{
  "n_layer": 25,
  "d_mlp": 1024,
  "activation": "gelu",
  "norm": "rmsnorm",
  "norm_place": "pre",
  "norm_eps": 1e-06,
  "bias": "all",
  "parallel_block": false,
  "init": "normal",
  "optimizer": "adamw",
  "beta1": 0.95,
  "grad_clip": 0.5,
  "warmup_steps": 239,
  "steps": 4476,
  "dataset": "wikipedia_en"
}
Each number is 128 + 24 x the weight over its row's rms, rounded and kept within 0 to 255. Layers, rows and columns count from 0. Numbers have three digits each. The size before them is the row's rms in percent of the matrix's.

# down: layer 22 MLP down (transposed), 1024x256, rms 0.0783, rows 859-958, columns 0-63
# up: layer 22 MLP up, 1024x256, rms 0.0805, rows 860-959, columns 0-63
down859 108:112181148131099140124102109140089113149101153090160110119096133117138137109133133116129116108146121169087187140128126159156119121122139124109111105141133167154115138120133156117087135128130107
up860 089:105143115116116096121113111094092140089110134134080118135092131122128120078115131139142113137179134095130129114105131141133128110125113136141107092137150121075117144115124172101133148129168175
down860 095:127108145134158158153132134154175132139132143185139127106164131106084144165129111146139161083111129137134163108150127124132106113120103143130148151147122132163151152118109074149098115160111174
up861 101:122082148125121127111130145139125140119128113126172132164149137158158111116165145181092177122125107124087136149096112113122157189123117124121154114129126154158125170144099121165172113129139108
down861 096:140118114105148136112149121114080125082130158140161168148106084102153109188076148108134099185111121111142150124121116147103134106141146100110100121135149142134104123116134153126063155113116125
up862 095:097120151163148104159183128125086127134136118131145118140178101123131124080076129156156121163172125131110143112119128160131126135101129124139119085173158165112109146160134108123100143134132095
down862 096:190168134113103151126091112134084129140158151105126136159063135121079105127113133134100097114141142115107068154157129175089114139172185115144139139117121127150138135131135144137146108123117113
up863 101:086087174112146144123158099121135141085106141147137121145128113107140097117103104147144127142143129130150092097167110135151134103131146163107116126123104106075081103126146145137141120117171158
down863 105:100128121130173133147161135107159091124140084122151113117144110115099131160143131128125186121095155159096127099139158148114148112140122134094075097156136122172107114157161117127154154109143128
up864 098:094123143131096117138127072157101147125124158143129127184123109107164127171121152141097134178145129135159154141143091140126115107094154155113161137205122146087154103113105090130138147130155128
down864 101:176141110128147116134131142136108136119150128113133089141130133120136157122096170129134114093133154187147112184137114120187125132136097118147127125128082132144171109118115152128106129154186121
up865 105:117111135158110103131160133092107100103126143140112137100097115086078125132111148108150164154093129106110112100099136113151140093131108150097171145153137129124112173135103128067117139115124126
down865 099:142113154116150148115135090161130137119100107099092129172110125097121119185091112187130125129127140140112161138164137159072143138118135111131108129139143110094085129128132120114110119092129111
up866 099:104133146140151136133119122101097100122134143162149146147185160141131120169115152124123182175116112143145151092119180146178154125094104110139146111159096107112066100085128142169149119131124122
down866 106:139095136108182119083136164148127134118176127158133089122115124140124119162127074120146163114100145113115089129172110188142154166120095141133135142154123146159147146104125117113133112122115145
up867 104:126170115129131138115098173144129164118149153150109135117114123124176148134138130136098140106095120146133090115121118147092148113124164146130146146109171157143107131144127084148089134139096120
down867 110:107102138112118129117134134094138099118144138165123120120142116101121152164140140094146125150105134075107140104083118111115133064136136180128110147168152136149116110122146095110117116116145112
up868 104:106127163126141142156115147148084134115081174109132156150136151111122122108093124119150136180165122102148083124146131207059105136088122136119132141169076160117116145122141115153096132171132120
down868 100:135123117130100140101105126160091120156148099129119084114079135147123118150107116140104127114118123130114147126135132093130103111104162121155131146124117161130136126101087139138158121148132100
up869 103:136121137114128171183137128142138155126107135135116111154095107141183157133143104134146140109157073179169107119134129136116104145122120117121178133129153113125054122057107136099139142115124130
down869 108:144106141086106105104120124118110160142100173166101126159093144144137132107109093153108152131106118084081154129119073115153135158099142108134185180144137110121093107158123163152118137144117135
up870 103:144145149098087156113142100127161135135105098122120158114134164106164136127062129122129152166108151095108154172142136129118157175105160161092153122128112144128128142146106140121115117107161129
down870 100:151120114139141108137108151153124156122137136104123114117132112111112104136169106120099079116171117177081104145093134105109112100134110091132082109103172111114118141133106096173143156124121139
up871 095:107144135136155114120169094102104162134114156156044166112125153095143142132096147154123113113148119108154119170155076133140153138100105158092116110124159127089153170120107094131137126121138167
down871 090:175148112135128139145203151137157162132137127137142102135105131156157125169113154130111148091164116175112130119175124094137111119143123103152128103111178126143136114131167131105150112100110121
up872 098:053112131114166142173127150139086161108142119138105129145151134130141151129101107150107147146156134104140070126137108138116137135129080122118136135146129125154104111141090137074121131138146165
down872 110:138179045134124138115103139112162155128153101124122120091116122141149160166128121179139148107179135125191100134126118109137098150127126104154129156159157093056144168117115148130159107114115135
up873 090:144139118118108170129109139153074118110141081135104109117129114162151164141125097132112124146179114076139129142129114129127117143104153148169111116182132122169128159133129112120128110136127122
down873 074:162141083139145144121046163150158124117148148128088106169094103115128145142151135135112132131121173112095121108159115121087135101131105154105124133084135117140139126140134139117118130143114113
up874 098:143146135132101137101128129141119109128105130173105134128151116165194104125117105116149132128083127144142095102092137180145150150132133137096163163095122179085091135121127090151185141154109158
down874 094:115133090134142137117124149111101081111158124112125141148140133159119143153139152138114155148179159126125185084153158128137136112083137141131118100150144158156111143137112132138107133158121121
up875 097:082105127105135139117145136106123142111133124110094142137138114104164136177118106194141124143148144089131094142126108150156124098093090134137132150104133075107139111130128092146138130121172101
down875 102:113165139115120168112122122084161131123126148124126117113108128148127128128106123138164139095101144127068121117115123127133101126150163155112109122152107128145106123148117131145132161102102119
up876 105:136084155147088135131122084161104172093112125125126127150157104149120161087101108176139143138148113114115108120148114143113109086125148132097092135144094181114128135133128129062127154106084105
down876 106:116147119153171160118115136138105085153133181120119121104151102133136118111118170154071124083126106112113100126124139052143132122122149144122111103129099118125100147134124152174144130144141071
up877 097:070086168114113144135131105117129123113095138140150149144160126093144165122074128147097148136127116115129108129167104138107117125145152197099156135143089121132164115121092093105131167188145151
down877 103:141153088147105092105132162135102103103154124113133140111161116162122074141101126110133119116125156137175173102140115123117151141143154092139115120120127133133162131169106152124097112094109116
up878 093:127126152071118139148128132092156141117124115140124095118105119080146140113115117137105135144145121127094141135130088123103106112099099136097142122121142121149123069133171135145144088130121105
down878 075:155125111187144086137087112139165115145091146115115098117132120203085150144131115108101079135125106136113106126081169121102170123125131109109088092130123152108120125137123144153098147126133074
up879 096:121165119133152155146122162109093152127145077138120131111133134095120151131109084147104203165106061122118132129142101125116176153148127135123108157143143112114126143132167131095129143107105169
down879 099:135098128138091126124111167125128090159133139115131121109134122144116117143158111160158109112163106146099113098115125112158127118144138149161156159140132126118151072159154135117128116101111128
up880 099:109115130088130137163132088103112140204126092147107128137177137130144153159165114115103163124123118139150127114116155151120138145139137176129098154141152141095113142176146131142107119169151121
down880 092:127087090120102127129096114146108124114121111093149153125108153143121140115099113117134146147159133180113126101077122107141096126122115137092138118152118116129150100128101197144151173161110128
up881 102:108144152105118150157157098120131125114107138110116140113129161127141084159116110119167158139134109123130116125128120120131145095144070136098112094121127184120104123134099129129134103163126143
down881 103:147118151131154145126115166137168124127147140135170176135084108105109117111146119157074163166140146108089124129130153085124133198118137152154120125108121135115150128118172135098167145124135116
up882 095:150112115169163147162156105116118134179083126114090118132151148095114086130162150116146133123167139105138124126101102140140146116135098150136127120119155167111170105121105172114087125152135133
down882 097:141129178157126131125119142153150122081166125101125133144102117142134162117141114139112140163167105135115165147135132109109137171137112094131131111126104081116117126126172120092126131133153113
up883 099:151096125153174138175130122109119149089124119132185173139098119052137130125141132118101169138125160138086114132117119143146119124094152131125107148160135126152129124157166143133140119143113179
down883 100:137169113151107118083120129168173134111119126105103063093126128127108109141123139123125121122122117113149135122183092146138113123152122101130113122126097122100105142110092119085132154075148175
up884 102:141136098181111136131132135142158073147175129108133156107153140108131123175159152092115098135139139124155120131152142109155146118144126163074106135132100124109137150137126119095106116154115122
down884 107:150138176104084126101097107109115158129117078118123086172116153091150122139132116156165119133066106129118130137121095137105144118125067113101120137138147139112108132164127134143150126079153159
up885 098:071121116146099129131095127114129150120091116130096127137183145133132094102133099155099116162151155109102119143140076098140092113118125134143112141127112155140105129123142076137114137150123166
down885 090:133131096133118118129093140111125119109143127141137130111152139142134119088123124117164154126119092128147107156115136148141136129109131113104105150164128108145146145130099106129106135112192132
up886 098:099121133162129146134147128133109128142094142146127118147091106129134133137107141110130079117170126078167129155122146117124113095118139097157109168118111164160108147104119094122127117146155136
down886 096:145135152103144159108164108117107103092120163104120140112109111097109142146141155130136123138130151143156133087099121106104167085141130166178167114139177129149087125146115165121148100145085135
up887 091:129082171111121163162128127107155154113102147153171112162158132107126115147137116141110131129104115114153140136132117120144130106139097107105111121149121133101111123126173152128130150139107108
down887 067:130112146159125116134034115103134131132149131116152134127147085112114111148111119141099116111151124123146137112124137141105126122124087114133112140139138098074117115109108121134116132125111096
up888 101:127130094137122155175132099139152179148117170122116097112133186123145115131083152138157125153148103160109097140177110083087134162154106131102210136135122118144107139144102139137110096144155127
down888 106:135110169174122098118092126124146122154128141149098113155119138142078126091131143132076104167139159126080158125118126133140117120107151100125139132124126155143132110108130154151169136117134120
up889 097:149143137160134160097115124117121092111109118109170145088119143108132140145109137159115145147108124100131138145129149179120088135099110118123139131137116121138093169154152107133160155122118092
down889 098:108152149133116122111078125129124138125123145112123124138142131119111123145142168120117140134106137154119149124149101131093121060147147128141146133128128167112116159090109108120112145111149165
up890 095:109103159125095147097153068132127105123102095129152111121181146112144188116127127122140160119166147110140082105110124137113096147116153162150107119106122129118150149128157120140136155121134122
down890 097:122163100145098123108151111117180149124105124162131092101106117128177112115156140113145113127100149157111164110172096135151125114138124095148124074112119102116141101148095150122093098095110092
up891 098:087099140142137161147134137125135158083149117119148158141126124158106183145095133133111157101118126146097123158136145169134115119128139129115100132129095152130101108150108120139150125098096133
down891 109:163117127137165129120154102142135114145098084155150093128141123116143143197117131131123087145133164145120118068115144108129136138128113155125146120139121151113135071124122109125157150132094091
up892 106:127105142136099177106143108128101118153094128129132136117127157084158116105110123114130107162149084106129142148168151165164161125135091110095115129144085151151115158125115100099179086146082168
down892 108:107135111159184162133114136113112106087151118147133108135117148128132124137163105121139137142145109112157129104106119095122119107103167155164098129144142107122155122145143110110145111140099123
up893 087:113150125155107132137106116152143128104125129152130101103137123110133111150092159069137111143151112109165132172132130126133169154147138138083091175136135137070103109117124157132094178127123152
down893 069:152140107148108096145068141129181139131114153140115130130135147085126111148145120127137105107114136133124123136145110108141159142132105125141121137160153115151160135141123146151130157116091122
up894 097:101129130118146140109105123165100200146147163155132143132122134125142174136080140183106161093114142095116135093088157137136127148122082132121126097173113160155094160166126096131135107141113115
down894 098:109171119128150110130114149095090141130089117108135054117095098134094087152103130136143086114111121102143097159140087112125185131138115113138121158119126134145159110096116137117127157129095131
up895 094:153139107126172125149128128127133126114110139108164149131131080127167123160165130136126170139093120109124093126142126163104138142118151079076133145140135150153121121101108143104121148129128131
down895 080:156138115105124124118085159126201127121161142120118104094099119148098160174135133122144130126140102155152136077120153123124141056130103149132123121126144110104111114105115143150146149085086090
up896 102:129133170136121165144142103120091106128131133155092158148165137124129129148119148197147111117114152094127146103155127141125128166092134086138150155140091157131108138089130101126115111133165137
down896 089:133130149124177149125093133113130139114162111108149137129126109146135123113120122100117157132146091105113159136118157155147171123159130132145123112131135108113076116159124129156118146058163117
up897 099:143094169137158116154168118136131120100135074115123112145126145129110155118114123130142111178101144125085118159120130111130136129143116134132107108123092145134135111145073117122093127147146113
down897 089:145123197134163152110130130138167143143132135139163147140102123138132120165137142160157128127145136119146149156104127164143166120108136133186137123112143136135128123128170116127195114131123107
up898 102:140127138122123140121135081126123108143145164133125149136139141083139117120106114138152095144151150091156101121112149104120106107147119130113107109170145092107128136117096156064157173113127100
down898 106:117150121134092153162171145124154114135133119087157091170117132177144145092134077113151146116150145126154154160074103084098144150124151152115150134138118168143149182140135095119104114148131137
up899 100:059109137148122116137129125144090174124090149150117132147121129117097168143105125128121118144093130129125071146139095179118086130087133142112135130099118171123162181130119111090121157116100123
down899 099:152102100114082100126108138099117145139126151086112079125134107102095088119116144112116103083146138091137132108102152094124151120145120129137135123131148108139138104139112137124124134102106140
up900 100:144067137147150153139123114121116128150124134148132147151127107070143148112117178159122093100154120139150093183122093130126150140144124143121145184147112090152153111104128162168141130151092101
down900 101:112154092156114166157096174143085124131121132121127133110153130077124113101145170093154108138138123131120104130128119103103112109146118155153145145177103146133124153129120105148161125082149134
up901 101:120125127138144087117124141085091129138106113145177084151133110102157147114135131116156143141134136141136097137140152128168118143138120087159118152140100132141104157141119089123139134105165128
down901 106:123078146098134114187116135165111101115137149134111148139112135130121143133127123069133128098159121099088111079141132143073147165170152077107150125107116127158123117140161156125101097140151145
up902 087:111130106112130116163137129137097119087123115143104150171131129116115091101095112103095162092174154118123139164093077134096157147123156165145145127160151115099142127108161151125156133163148134
down902 085:082147115120115129115157134148129131107140141149134121114097120137154137128145137148120115131166122108138131125105146131112100149108152100121114161101133118141131196118135110142112105130151148
up903 117:115119147166114151133147123112108135100055131150071126152143118117098108116128116100108111110091127116093108139099133118139138111123133137140159107185061152091129123149143095150139103089146135
down903 115:117103159157101149116107119128138151089078167134090120142107090119090098145108143137132120106146155084121129130114123169127122104126116092159163141140095137133142104132141104118106145088152109
up904 096:137144096167114157154143079140130078139123165100128154121170138130144119085145112123122099164113141134066113118103158106109110071107133168109104157124109139145125126123117126150150108161155121
down904 104:136148136149127119154125100133138122108125137107147153126109101113168116121145114138128095150092103151119117109115173094112118125103125130144118123157109062099108115116137185113172141121153112
up905 101:139111103152085125115115096154134120122099148162171143153147081077161126162130136173112152145146118179086143140112096148141091143105086172136131097166107170123142132128104138119113127113101146
down905 099:153145142115142102164145163155175120101138163134142162137158120140144140123154106118089133109129165111158106111112131167120149127094096090132154148127131087083138130140155134126114128161127138
up906 107:133158168118094155105145110102115099125103117114089138164138125099112156119119132105154098122175160114121096172144117142157138119109109166109125146162141106152117111116144115127126137114142113
down906 111:122098120152085101082108120141130144117198111110143058085108148108081149157120096124164137148070135163119140098145128130131112122108135147150125129109134118132127139140139139159126156121132144
up907 100:122090115123128133135123120083161162129127151131080101144115111127114131112152100159134136117129081128105060140164109166100102110150104119143095138152156104123113116128152141135158151090144119
down907 109:098139181119172151124151162130097099092115138088143136111157139130144112077130129137134094099130153111088147104099185123174164160119132128104137101155130091090108168160134111165079181144140119
up908 104:109092126150143191128135149120146162125090168096104168124139085157131141145142149165144112111108164084162103152100111104162130130109150140101115092158105122081119123062117147204118139091157139
down908 116:163084120136134123104141164066131108149122119130090163102127130133123107128116140152113182128118128097131139120099149167122135082072149121144162139145118123123130121104116175164179119095112152
up909 098:153094165146137115118118156122138136135115118129124150119126113128097137132120082129075097103173152126134114143101120149126098115109137109124104156122105181083127169138158116138110132126118140
down909 102:116119122130149108090151102074135140125119112112121098119163125136159117145111108162101101149125158155109083147140118119151137155153133128134137151114121115113128087159161083158180143110122129
up910 099:140137127163147125182157108122110113109105140189115132124138126166144072164131126157112179163160111133120148148143117160162185145113126146161132130149139148127139108176069115122143142093120139
down910 103:131123132094106142127125108147103143122111119137148154112159109129165112116151086112118108129133131143146111172176149122117111134139130100135136121098147100142120131143139146099114115167054127
up911 103:122161136146140133102153126141146134114079120127122114114154117131157101154128097095101117167151125123126102156115133161121139130091155127127117152128095096113150153141078119134167152148147115
down911 103:151130168140081105136150175143129120095154116100191111141114130134139091137135127140120140152145131084135155117112117135092113106162089193092120119135158151156141139138099123151166159131136160
up912 094:129113118151138167127184110141137137105117184185124114144161097125102121103113140097138146126130123123126115156144076105075113116117097164108147138103132109123161119146150117106142132114140120
down912 094:112142144088118115146094101142121131097141129107110125119111124161166071136132143114081114135102163090098129151119165129141107101139089132116151109101125138125101131141121119119117102163101129
up913 102:122113163157100076126119092126131174090102166154171109147114120082120115107122157099155145127171138111103117173140086119103095138113090138113146149125109115112122152082137130081106114130121141
down913 109:110131125141132111118111134119143109119108145103126145121137133127107161142122102109130147132130080153099178125113125098125148130104122143159113118145133075115100114102116136119130128146167141
up914 099:117120128119149102096141111113105121154111119138149146148119142110173094100092142118121113147187103073131116106116146091075157126138153118122147152161111133105103120118129124161151128161088138
down914 102:128113165179109149142145111075105154117113162124157132128131126133156142138128103140146136120108082166125129113121108133160097165122154118123163107096164144130117120148101132147139176096133118
up915 094:110086144138104130121129072089154148134129141137147157142086124108141152168114102146163175146104069146123112136134163119124116088151081095131118136123135159136154174145097145165163146121108147
down915 087:119158139152135157168122111151093097121124114163088193143209158078144100087140111139097097086124154071136099138142118117132130160128147135111117143175152132142112102147138082121114118155146138
up916 099:098098163133130125108119115124124145155122166139142133103099149085104162133165134141135089157132134114143124129128162168091065133126103165076128166142113112146138152115119116094176139140157194
down916 103:097131084153125145129114121151113091118111149124124114144186146116184080137087119118134149125120120148153096111111125158137193138102118155156102129144107109118151111145176153124064126142106106
up917 092:124133143160102128122121080120125124158091102110126160139144134111137155145121149125143111121082174111126097109093111120130154096140128113128106133160127118097108149155167132122155142161112162
down917 094:119133114104083117130139158102109120096143109132140117117135121117131148138159144139123128121184120104116160162114129132153114127135077169162181156135090116122140172117068124093093100114117117
up918 094:165070128179086128153157143078149115163154121177126140110134124095109119128079114128128121153103130127107087123118130135085112127097149105105135132154121135129141127147116150144158158136177127
down918 090:087143102081129163128143113170109142102132132082107148176127179124164117135150123126148107162130116101131139143120120150115081115142114144160131136136185133165092169144135123148126150130093131
up919 094:157109155123095116129158096123135119120073098126091148123123133097146100140166119148128143169163150081080160094150128092124095115157111159147153108129134118108105128095089069097130122107105106
down919 100:079136084120158137109149129159130130125110106133099124093158150128141122162115102134110158136140141048173096104150157138129168130144159147132172126142128157139105160148121115115148111125156095
up920 118:120097161122137162122138066125107141143113137172091127133174096097139118102111114141138144168122124091167127102133081140141078155108084135076113140138147126109082112137123126139113149125097122
down920 123:133107154150132123121155115117149161166133124139155137149127150120117128135115126137131141134097126127172134116139152106145148150135128088097123112126154105121135143120116119122141119127115135
up921 096:129090102136141164134192105131150102175104156139132175099145104123122128153109159122157106133153146123149158127109133130157123156126147124136109134155148098103086155151106070125122142170138103
down921 094:125163089110146133158120163141116131118129127152121137143118121110139091166144122127156131091127128187123110126113136119138161131117148144115142085134113127101137064111115144124132122135135101
up922 099:100088179114133138115146128136112152106104141115086161167160128124144127096144153150153185128116141147111108163112109141083081129179153149126099125105093193078127144117131140127122109119114079
down922 094:117129139097139128118104099080164123157123106123135115105121114117119144128150162131124119113132134104127154103114156109146125106121155120116112142140136108100135084098074137139162154134129154
up923 095:083104134106136142108141147116090128114101114157123168106140111162148137131118149158153131138133127132099139127112129087116094144155119115123121140125135099151143094142136146050090092147140128
down923 101:113140110121103105148115130128145090111109134125131145129094116124151137126147136093127118130139108145106133129109154183115127120167137106129105086107167138102104177126125091098136164106127119
up924 096:132103157129076126086116113113137132096072110112167102163138134139135124163137077113154145129136105124171167141147151186118131125147130120123124116117117144131143141129125130152122145128092180
down924 099:117182126121137127164132128147117149172113113146089087073081109126101126085143143142128127128134127132137114101139148115198121072124110135094133143088188124133118121135135107129141127112154142
up925 101:120155138128158110147128135114107118153145147096153129110107128125141130100112115109135171117124087109147096132096138136093120122087103208101055103111141150143124140110119155104110138101162192
down925 108:108134118095087182129129114184155124142106157156161129087127122139071095127133128160112126095091153100126127072144122108131125149112157132140177135115151124125104141120144109096140127108149105
up926 095:099099114110110157117157105171087154133109113109102131124165102105132133129096127115141137162154113126127121142135139126097066121190121095113089167131121150113127140116114105175120087165137163
down926 094:133194148129129082137164124147128101121174148124114119168081151049132096116154128104151167129087128096114143132106101111153113074082120139175142136105167139103125115098115064128138135143114128
up927 094:133125152213116089168164132126108098127138133117125144141169139113107153062105142145097163133177123149109125094120123171087121132137100164133148143115127163117086149128076143132140121135103139
down927 093:137143134113100115140117131153137144146119111130123159106100116117142126124148117128116163139111107136151128110106104102144115151109107131099106162124112112126141149150163110134145131109159132
up928 105:100115138163072138154159138094135152135105132110149110108125153109117099152109108105117124120139150117145122154113108143136116128144134146095124146132136149147117138129078100093109132159101129
down928 108:134182109153139121125131145131127095091143146109139094120128112132138097145139098124145158118135132139098115122148131144126102147096125113126118130139120112129118115124143141118125158091132106
up929 092:104121127118087122138122119125136188070112098104143119118097105112153093120092137118136178180138117075103125113132076140099114124133165129084177171135110136145124150119098113088106110120142124
down929 099:149113133115099162124110140111143115108171076136131123117132141136146138170136112161158127135109179151114155106129141103108121094111121135150122102179132142096134112085116133169129141145161102
up930 108:168111094134156140161130125129136168164095180120093127127110133100110170131123087144113096134113071166094101157134133097135142183145134114107112120133128143143103182109149158127122137141094143
down930 108:160144171119120119101108117101123125145114123110144137106065163138108129083157112135124106145117171124111122137111159113145116123124108099105137128111162133103114102107122134146151170122165131
up931 094:132132159112098118139116099177132119111104098134106123122132110109178120172109138137178139149134115130144084140177104130139117100086048107130095120112123141120118130115078146121145110165109119
down931 098:133142138140136138076118160124150118117151106118136125129098115140132079117143127122123137054094133139117152104124106125074105153108148131144152130125133135152145136139154133147091132111104129
up932 102:115160126122105109132134116137140182102118156145163166148100117134157123139082128132163151122151131095115132145133150151116133161134125158135136140165105170148163155126146084128142122111097134
down932 105:125104126106100126131155137098140122119136130113146151125175116071141095157126134150150151082095126128152140152121157123141121122087124165164146111142120083137127120136128155113118147140122125
up933 096:102127139125103097139121150099121137122163116149131159117124130114155190129147110162115131124120127099082074117094153156080086135109095134119199137115145130164080113173106123106130125146113137
down933 089:112151117111109109132048083123126146159082138135123152119124086100130103128124138141064126123136099103117144128061088136113139127144161097079136124101148117141114146141119080135126136125140125
up934 098:134082154152106164197141135083052124104123086135124118103133120109181100085142130134092137127142125094122109118107142138162144122150136142145132114133137094099094128115130115145117128108137110
down934 099:138152141141143087128157133123120118138155121113149151138116118123098101174114122125109105156134174150107132090140173157146138121141150110124081144132130157126156138107077113143093138185117187
up935 095:104105134155087139173164137132106130114124115157127191125168109135116090121099129099140139192137145152122164203078107139094122125116107154127126123166141123089144141092107151150126151131078100
down935 094:171136134164156149099126118124133093129108123078151156122099141121131103112111114145128128126143098083145124121150131141113134095127177098152105135133104124168120124091148099143121099165140137
up936 096:121067179160151147164167137141124112131097115143151099167169138107123150099134124115143166141104140141140155120176133116144114090139128135151142112117089134091168142093155129127097160153108167
down936 105:130160119087133151089117087113140156134165149122146169127141127109123112122159122159127126137156159072137153128050129113135152103102160149113120161109122070084123135147139096087190102087131093
up937 093:125176091156102162135112158086119144131125109143132141126135099132146131160115138140093139139125102120105122131121139124134070127138123178128132155125118109113075137104111107192110154177142125
down937 091:086136085098119123133150123117143126118079125131119128146119125167107119121140076134112136104143148143092120146116163140125136153126143104130149152099091166102136125158108121069192133173153140
up938 102:131102139129152127136129116134128086128122114138110113135113129130129149145120134126098184138126118121135097134103136150120088071175090143106135143141130148132132179103111110086100142174104144
down938 104:109132122134114110169127144171098103126111137138101119146112078145130137173171147116108129143124138152144124105123129150144150116144141147128117130085087155138122161133159121138159125104128089
up939 107:126162105149107143112148132087128119119133169110137182137135125131135142096111107140121102121098206103123120100090103139133137092133152147117130123139098141101124099163086144150119121115153125
down939 120:139174101108089139138145134085105109130094128121168159170108133117145135117124128136154118099123199116110129119099146159141156177120123100121117106150137124126119154161123152154130116118151147
up940 107:117143129104122114131124114082123130123129152087159141166169177161140126097129160131134120121085167119103161149117141108105131142119113132113150097157128121100115154156131114141158153140158088
down940 120:095112095104131130109125178080093140140141141097152106161120137111154108067151132142162087132106139037115132164149167158082108085144155099117118139137166105131127147144098145110147115127166126
up941 094:111085153138122110131114140090131123087103126120124145122126146117147140110113146118123108127121109085232112145127149151116145150144107121120147129214144106151152136113132098134136123151087119
down941 087:152158116124158099153177139117090119118141142167142140143132119158130147105194082126102157193124130095110122107110103099118102117107153128136154133131130130137145130108133166136153159138167132
up942 084:084079132184161110167136130135134155106123132180138137130157147132151146152090129174130133138154120107123090137122124123074119145123113142148079152145078153091128130138076099094101145113113117
down942 091:134102158114122133132143132145141143131130131130105132158135132109139119135131121131127153117132100115120111158123144130108106130132137117148126114137111126131103151116139117135111137135139150
up943 102:154158112152080104136148130133099089114140157145099141162120133111151090101128159138105103104150092118154113125132148106082127138139140082125152120156119131118133151110101143144140175159137123
down943 099:132083155108129093134136151120130131113129135085112122112126115142145148118141150120159073122093082084111123127104123115128143092160136137118135137099120146117114112117128164117116103095146161
up944 097:070145146140092157140127138141136099114092095134105149122147159083139143145146110113114106125148141165132122163094118116147146142150080168131113156138108144103098107112126084114119137169125123
down944 100:126125124149101149110158071089182087136158145140148112103170121123081174132143131150141111101132164134162109129122097138101160132142116147145112155117145150137141090133156093130126143128110131
up945 112:087096105131135128130120082125148156093141091147159130175115138087166125133114152177127144186178104107139092128145145146126149132080155124097153131124076120130101128149138131137115126102112134
down945 110:120140160123135088134068119097099152097156105140129151151106121110138118138150100108118115150115133140099150113132160158132114136147121135113126125162110125145111118116136161115121184145130141
up946 100:106117142155122154135140124149151101110129144119098140132129138092125172128106155123130133129145161132083134121152152150133125112138166082065157135158093128128153127140127118142120130140136161
down946 102:136134173084089117090117121124142157147164160099115123108110145133116129132100141090104151159158129132149098140127109158166122103093122101110146137133118116148113108129125120135161111132083128
up947 109:125121144146141130135118086118081107106165185135129181164166113088146104079113137166130108136139141094142119136135119134102117123109156155084116114194133128103113092089093119120113132115140133
down947 112:145123186189108093124169144115115155126076120123155099112128144153123130120120146107149136111080122124124134097149147116119121154137138115142134114143162142098121141114146152154110106158157133
up948 097:132087098146118142148148107071091122143138106132125144134112111128177130120080126134122159105123172131126132161131072104167121101151087150130136141155133118135153147152100155114106127140148128
down948 100:157187119101115175125117178161159097076137133129168165104125106127168167144133135115068122145150120093144153092145114129095132136122110123111111124114127114137168130145139109130141133092109125
up949 103:077138174123115101073154139124074163138092114138161079164098112138134098134130089132093160137136108092090110100139129085152125158124125128151110162192162119127114153138154088123139151120096081
down949 103:099096145108136120170146123194119152166102092130120175145170129122126161152148127113125127124112126150143145103141124081109159137116139105115102138132075093119095162153104154165120147144139126
up950 096:126099109098141152110129105115101175132116163106147120117158109150123141110083172118150118140118106165155128137107132120120109102101109110114136133143147131134079115122128162141089114137109153
down950 092:084096114141110143132120098131083163144133114117123132137083065122133132147138155137103111148129111126103147116145132159134123161146131145133154106096143154123190109098126167104132147133140111
up951 103:169126129207117133141116102113099185131124199149117146142128119134151148137087106215147111137127132145148119134176150174162108120157114130135138116140122151134078174106119107116124183124139153
down951 107:146159092103112139053146129124125124113118152130138105136132159127141143126157140080100093149115133123182136164157111108202131154106126121135123139141128149164117152132121110145150072142117132
up952 095:093139140134107152153158087153115157099138085153151157111134131087151105118100147133131168160165127099151154125115083078161113138145123130096174118142152086095145110094123115126151104140104146
down952 100:149156112132131108084131147090157130212118165100142126107077131149101077122135139112130125141135133114106107144126143157138144133107113161131131131108099136124122120160116135114114110135144121
up953 104:101117110166090160142126135103118133090096159187109100158171153127159111093120112147144136135138143097146129099144117084111104169143081132096092158182115102146111131138123142130141136124152116
down953 094:136126103128131136110089098121100127131121103146142138135107117077152099145144136159108134140128119078124142139185089145095166129144102134097147153116124147105138114131119167118130125115116109
up954 097:166092134128151129128127135147147108110115104130091157149147120141184127109123140133107150191113129124174118127113143127094153126109119134146104153108136118116147123169150090133109111136145105
down954 080:088136150152133128137156131111109081127084167129119131127108110124101138083184127098110126142126129080113140134127101112172142166110118108124132161130123162123124116112092152108106118146143150
up955 098:074127126133129154150117136160086155116111121137078138146160105130136135096140116155140139138137140110121134129094144140126114118142132146095139100157101184097107106138121130120133111171116104
down955 102:158161146080136138129106102118121108131076143111146112137097137121132162120119173120133098100131162113108067183171080088119155169146180108115119158171139113147164115125121133130144131130119133
up956 109:113138133184100119095156109148098145151106134152155149174131100099121154129105094140133124131129132140128087172119088129133138169115116110139131127136098122130092132169113156130095141133092130
down956 111:144124104135117148126108132131129130131140159089128114131098136125130171104108154097141121155175139112090136086146129159140172119172158127144111131139112170112195110128123122137149124132115121
up957 105:122109123131138117140110125156077110135155162149139120177111160107196103119121110188088143167147074113166098133161131097126134183121122112114156116154115113111117173117148099099123114133112145
down957 108:143094119140120137144117122124097108104115110142137155122147129157112146130188132113140142137130170117104146099142151141123135125108121122118142115127103100125147095138089114113153153141132122
up958 102:108126159126166169172143142132116106111104137157112123127155104101112105087128097146150084144096127153174098132145119132167141079173104122113153106105159129115110130136140127101191201128107163
down958 105:101099124163150131115140130126123159124102130052122127148097107115125089144132154179120118133128153146085134091100121118108112111157154126126078135100140142136133137115137091104099147141126118
up959 098:118093137175056113145127084139112133131154100160153182122173123125137134150134106148134127145111107185103114154109146132127147139150141132143110151111116137101096149170091126109099153107157087